From a checkpoint of a small transformer trained on Wikipedia: width 160, biases on query, key and value.
Each number is 200 + 20 x the weight over the matrix's rms, rounded and kept within 0 to 999. Layers, rows and columns count from 0.

# layer 2 MLP up, 640x160, rms 0.0934, rows 0-40, columns 0-79
186,215,231,243,206,221,204,215,174,198,205,199,189,190,197,204,231,210,183,237,173,210,171,235,199,183,206,207,283,200,190,168,205,223,190,191,216,209,217,226,192,215,177,195,171,199,183,189,222,200,175,226,214,211,225,216,212,178,201,191,204,193,219,208,189,156,212,236,172,228,206,214,220,186,213,209,167,204,177,204
227,193,216,234,187,160,195,166,188,205,203,213,210,183,215,218,207,202,235,160,219,184,190,186,202,196,194,198,195,199,195,208,202,168,216,176,215,221,216,223,170,176,198,168,183,183,206,216,205,190,220,169,219,159,171,213,203,179,224,216,229,232,207,187,197,196,233,217,209,210,190,190,198,227,221,222,212,222,199,190
185,202,208,203,178,224,201,216,171,220,194,185,190,209,240,185,224,185,207,194,246,178,190,171,206,204,160,210,211,178,163,244,173,217,183,196,201,216,210,185,220,235,215,197,184,182,194,164,231,191,207,191,224,193,169,175,196,190,209,189,196,169,225,201,184,185,177,185,214,175,183,187,174,219,137,175,226,213,196,206
204,246,216,220,220,212,200,202,197,199,226,170,215,214,236,175,199,213,231,216,189,193,195,190,206,193,197,163,195,196,188,198,245,178,191,225,188,201,180,230,232,200,206,202,192,199,203,237,234,216,184,183,196,217,206,221,177,198,201,251,216,199,207,220,220,202,220,224,195,223,227,205,182,214,224,217,203,143,229,178
211,203,212,157,188,209,178,210,218,213,192,205,237,221,137,232,193,178,189,203,206,189,211,196,188,200,185,234,187,218,236,203,231,201,229,204,184,178,202,199,196,191,188,213,192,209,219,178,159,231,162,228,207,219,193,195,197,197,173,191,191,203,184,221,208,211,220,201,200,172,214,199,212,221,201,217,208,217,199,164
242,207,187,167,179,192,219,176,206,180,218,177,189,180,215,226,164,236,200,182,212,194,211,205,187,204,156,183,240,216,211,180,231,188,192,199,192,212,207,190,172,211,178,160,188,184,209,215,170,198,224,185,208,245,179,223,236,152,184,245,218,211,227,180,209,205,221,214,186,194,206,191,182,166,202,173,168,192,160,201
221,183,226,200,199,241,202,191,210,206,174,211,195,213,197,201,209,201,184,193,186,213,189,202,223,221,206,247,208,221,214,185,203,183,215,178,201,230,185,171,157,195,235,212,222,196,220,215,197,164,174,209,212,184,207,209,196,171,190,199,232,171,194,181,202,183,225,151,200,196,219,180,199,163,179,219,209,197,231,184
200,198,224,196,223,192,219,180,225,205,182,167,201,181,188,223,213,226,235,210,203,211,194,232,205,219,176,206,182,193,188,187,157,176,213,187,203,191,201,216,141,220,179,181,177,211,190,161,206,219,188,211,182,231,206,201,185,202,198,198,197,180,232,234,229,194,214,178,217,185,206,223,194,184,184,189,196,205,217,198
192,179,190,197,198,170,191,220,238,187,199,221,179,188,191,197,217,209,190,231,222,199,208,223,190,198,202,193,191,197,178,163,171,222,196,202,202,208,179,197,190,194,187,211,175,211,207,159,188,190,186,195,207,205,209,186,158,214,221,190,215,243,205,206,167,210,195,200,198,215,222,216,216,224,206,202,194,170,191,225
222,203,186,220,188,212,227,233,194,206,224,193,187,204,196,185,190,163,184,199,189,196,201,167,179,189,214,209,179,232,172,200,230,239,200,208,234,221,233,192,174,200,192,242,197,195,218,230,228,162,187,207,204,190,176,172,176,168,197,224,207,222,178,222,216,227,204,200,215,217,190,186,183,189,153,182,180,197,205,195
157,200,216,171,230,185,235,187,190,223,250,200,180,200,181,211,189,195,198,189,209,192,236,202,232,201,182,241,241,203,211,180,187,190,187,185,200,203,185,208,160,218,187,188,162,195,228,204,180,205,225,191,169,227,180,236,172,197,218,191,184,206,222,180,215,203,180,233,182,177,188,163,250,195,174,207,218,224,220,170
211,224,236,189,196,190,186,222,213,215,179,226,201,225,212,191,207,208,182,236,164,184,198,195,187,197,181,209,202,198,208,184,228,202,184,204,182,183,226,212,233,255,178,199,188,211,208,184,214,194,194,195,154,183,204,176,162,173,186,184,242,167,196,215,223,206,205,198,141,200,181,208,190,159,201,185,189,202,189,209
175,177,172,216,155,214,210,176,175,179,216,179,219,216,197,202,183,213,203,229,209,206,235,205,184,172,228,212,209,214,186,183,211,182,213,198,205,180,202,194,158,160,181,206,191,224,229,233,223,228,204,176,215,214,178,181,225,176,228,177,198,175,207,235,199,193,178,233,204,237,191,225,194,182,220,215,173,197,163,210
210,210,241,178,192,182,159,205,179,223,215,204,197,172,226,166,187,236,180,202,171,214,196,176,193,193,178,243,210,218,204,199,188,210,182,221,210,220,187,184,203,213,203,199,202,212,210,236,175,200,195,218,209,203,198,194,190,185,227,164,190,221,199,201,181,225,202,193,230,228,213,201,171,168,171,192,218,204,202,190
221,216,227,219,229,166,206,195,227,167,204,229,184,202,224,216,196,253,220,185,207,215,227,174,188,225,177,227,183,193,181,168,164,185,199,184,224,180,172,187,233,165,207,207,211,198,210,223,177,230,191,179,208,189,169,197,209,249,212,215,239,188,172,204,199,196,202,217,197,194,205,208,199,211,204,210,217,196,206,195
181,164,225,227,198,200,180,220,201,216,204,191,194,217,218,197,220,188,220,210,184,212,212,176,220,187,209,180,167,202,216,205,181,202,227,187,191,228,191,203,212,222,157,178,241,216,210,218,224,253,192,239,230,191,178,170,196,199,190,189,175,186,232,207,237,209,209,181,180,181,247,213,208,160,201,228,224,186,194,185
174,186,185,185,204,212,200,162,197,247,195,216,209,178,193,185,186,168,187,204,172,198,197,233,219,214,219,224,189,163,220,197,185,199,199,204,217,238,223,172,188,198,225,192,210,201,200,200,196,232,200,223,182,249,174,215,243,217,183,220,174,222,196,207,206,211,230,181,209,189,211,194,186,204,203,238,196,193,191,195
221,205,216,181,241,172,202,221,199,196,190,212,229,189,181,192,222,214,224,189,207,233,208,186,185,226,196,184,200,238,176,188,208,207,230,195,192,186,190,185,206,196,217,223,187,195,185,192,203,224,184,189,229,158,191,221,199,187,197,194,191,169,200,200,224,190,173,176,210,180,186,199,203,200,193,169,171,226,193,207
187,206,197,156,219,191,189,205,215,207,185,188,194,225,226,210,222,191,192,208,223,191,221,226,236,206,190,207,210,229,221,201,189,195,200,203,198,174,172,220,206,213,223,211,205,175,179,196,212,174,187,196,212,185,187,229,191,203,187,189,172,207,183,207,218,163,188,221,201,205,187,229,210,228,198,210,196,238,260,178
196,199,213,232,190,247,214,188,206,208,197,231,196,200,209,218,193,203,209,185,224,206,209,198,193,187,141,211,196,219,224,224,170,187,223,212,210,199,209,187,200,215,174,211,202,227,211,212,187,181,228,208,204,168,215,206,192,176,192,224,171,210,208,234,181,174,203,214,187,207,202,204,230,226,183,223,137,178,178,221
206,226,208,203,194,227,200,175,210,187,189,250,204,170,212,223,200,210,207,210,226,174,209,188,175,203,220,194,177,193,208,218,196,181,193,170,169,233,192,201,215,232,223,166,177,200,167,223,203,217,190,196,213,196,219,175,163,213,210,176,172,220,208,196,184,175,223,201,182,204,172,190,197,186,188,226,192,188,173,211
179,196,198,195,199,182,186,179,210,203,248,204,194,191,199,224,213,173,209,209,207,203,179,212,210,203,235,234,199,176,170,196,219,199,209,215,150,181,207,203,206,226,186,176,177,192,176,231,178,187,208,190,234,156,243,202,195,168,218,183,169,174,220,226,201,149,176,206,211,215,154,179,208,225,204,221,203,187,186,153
189,212,206,224,190,200,158,186,167,180,211,227,187,198,197,215,205,194,210,207,199,184,188,219,168,199,215,162,220,189,178,181,212,214,210,211,219,171,225,182,201,194,216,210,231,216,186,217,170,224,194,174,192,183,181,218,188,211,204,215,201,205,206,224,223,173,217,244,177,199,235,213,184,172,197,219,222,202,192,203
188,220,182,194,230,223,191,210,207,205,249,216,177,151,202,205,205,206,194,199,191,199,210,200,187,183,206,234,151,211,219,200,245,197,185,215,204,230,209,194,203,180,221,210,237,210,242,195,198,213,219,183,193,156,188,214,197,204,199,185,226,224,215,236,208,205,198,232,183,177,197,221,207,210,231,200,187,188,181,201
224,216,203,168,185,238,197,209,197,217,230,233,179,194,229,214,216,186,205,214,200,229,225,185,186,147,179,174,206,213,231,174,206,202,221,170,216,223,167,168,224,173,218,209,202,201,168,185,226,149,187,165,221,204,224,232,217,208,203,192,188,200,216,218,201,192,246,174,195,226,215,190,196,211,185,196,174,184,214,184
208,180,169,199,224,208,185,193,220,221,224,166,196,207,215,180,212,186,230,243,218,197,208,203,199,185,229,188,163,190,223,218,210,191,204,182,186,209,181,180,211,162,185,216,232,202,199,163,253,200,180,208,185,210,185,210,210,180,219,157,198,183,165,217,202,184,243,226,202,205,210,227,167,180,196,218,204,222,212,180
229,202,204,227,191,161,205,204,193,200,217,196,201,181,150,186,234,177,216,191,195,219,200,202,204,161,192,207,201,190,198,224,226,196,184,200,204,183,223,214,202,207,228,226,176,240,220,221,156,246,189,225,175,216,191,191,166,207,188,180,183,197,229,188,187,200,185,203,188,180,214,202,184,189,184,234,207,203,189,215
164,189,206,185,194,190,193,207,210,163,243,210,209,203,185,199,214,234,210,204,203,196,184,170,207,177,202,207,195,187,204,180,195,204,168,207,193,195,237,206,196,191,219,232,161,235,150,186,155,193,225,214,172,205,213,191,190,204,200,191,157,221,211,161,185,193,176,179,178,193,204,191,229,206,192,216,168,182,207,183
216,221,174,183,202,180,181,192,203,204,204,181,213,207,204,209,214,221,200,209,222,227,179,215,213,190,173,188,167,210,216,203,223,199,203,185,206,222,239,180,216,180,212,164,225,203,213,204,182,216,237,210,159,196,189,184,195,139,194,218,189,200,215,234,208,212,206,174,176,219,232,196,225,240,201,189,189,178,222,178
199,203,216,188,194,209,199,181,214,189,241,185,226,202,200,198,211,209,220,213,213,198,159,181,218,208,189,211,156,197,206,205,219,171,195,221,181,200,145,195,183,198,216,197,217,151,197,211,236,188,168,195,203,214,220,194,238,227,216,188,210,205,225,156,216,221,230,194,204,183,194,186,191,193,220,162,224,232,171,202
184,231,248,241,210,208,194,175,236,187,222,210,216,190,239,168,166,142,185,175,208,217,193,203,197,185,187,175,177,214,196,222,190,201,170,206,190,239,196,207,178,198,197,200,268,228,195,228,150,197,195,208,201,242,187,189,174,210,210,194,186,182,200,196,212,163,215,203,196,193,226,229,213,193,209,224,217,194,198,176
192,179,230,247,208,161,194,216,234,214,231,218,178,178,218,225,191,215,182,189,191,175,226,211,219,232,173,208,206,231,201,175,212,182,215,200,208,158,219,221,202,189,246,197,181,240,210,231,178,205,213,187,202,183,229,209,193,250,171,206,198,201,195,190,223,235,174,192,182,207,197,188,219,189,204,203,184,201,228,222
193,239,203,204,194,211,233,144,223,182,210,191,193,188,205,229,177,189,190,197,200,197,171,203,190,242,209,205,186,214,185,194,161,209,206,188,198,197,227,184,215,190,204,197,208,194,211,180,180,220,213,198,178,191,207,180,230,157,163,225,209,213,210,167,196,194,175,217,193,204,223,180,230,207,176,214,214,168,184,206
212,204,189,147,193,201,219,185,196,160,213,217,227,202,203,231,180,184,216,199,226,180,210,188,190,211,167,196,160,195,184,214,200,188,218,198,194,177,192,186,227,180,168,194,187,199,213,166,172,172,202,241,219,219,159,159,184,204,175,205,214,177,189,180,205,186,200,194,220,205,238,160,181,181,224,177,193,199,200,175
266,168,198,182,176,191,214,193,220,212,195,174,166,214,166,190,198,198,229,218,223,223,169,222,198,193,182,150,198,180,206,211,170,179,189,172,189,182,176,226,220,213,201,208,198,224,172,217,181,180,183,202,184,170,194,208,208,190,230,207,234,173,182,206,196,172,186,206,198,227,175,230,198,219,169,192,238,209,202,217
198,210,182,208,201,177,227,189,235,219,210,193,205,209,202,188,162,182,210,226,231,218,193,226,215,196,220,182,215,178,200,212,142,218,178,179,188,175,219,207,211,168,170,160,189,233,210,186,223,185,200,202,213,158,194,192,213,187,195,198,195,211,192,192,169,186,221,190,181,181,197,217,176,201,188,160,202,205,201,218
179,202,168,226,220,226,186,187,218,192,186,204,210,197,210,203,204,214,222,193,190,187,169,201,170,164,181,151,216,206,202,205,180,191,174,212,228,187,220,223,208,221,233,220,174,204,208,181,172,215,195,213,241,201,167,182,176,184,195,195,182,188,226,207,220,187,202,202,225,207,175,184,159,175,208,227,183,182,221,190
195,226,201,214,202,192,193,236,219,216,183,200,198,246,211,209,189,180,173,192,245,217,198,204,169,187,180,223,208,215,188,188,221,216,204,192,182,182,202,204,166,191,163,201,198,170,173,183,202,209,169,194,213,161,242,206,199,213,214,220,159,177,201,212,219,222,211,207,227,206,219,168,215,225,189,206,192,178,213,181
196,215,193,174,205,193,211,222,182,209,202,212,171,192,205,194,226,217,215,198,172,189,172,192,191,169,187,244,190,184,158,210,195,182,176,212,174,212,177,204,188,162,191,201,211,175,203,214,204,194,194,177,190,227,227,188,189,226,188,184,207,217,200,177,222,188,197,214,175,220,201,196,246,209,215,233,203,255,189,174
198,210,216,178,177,210,217,216,196,221,185,193,133,198,197,192,194,198,213,180,203,223,200,182,198,194,204,212,193,175,218,213,176,215,173,219,191,183,168,193,204,211,245,162,194,258,181,205,200,195,186,198,168,195,207,214,192,201,221,206,191,173,196,196,179,216,209,201,204,198,220,210,213,193,221,206,218,216,196,169
179,214,177,173,219,196,163,221,233,194,221,219,232,214,208,215,169,201,181,194,196,186,182,169,183,218,228,194,215,173,213,185,221,213,207,210,204,189,191,192,179,226,198,231,235,208,180,200,202,232,230,186,203,187,209,184,199,202,239,232,236,213,220,211,204,231,191,195,228,194,244,218,205,193,183,207,193,183,191,199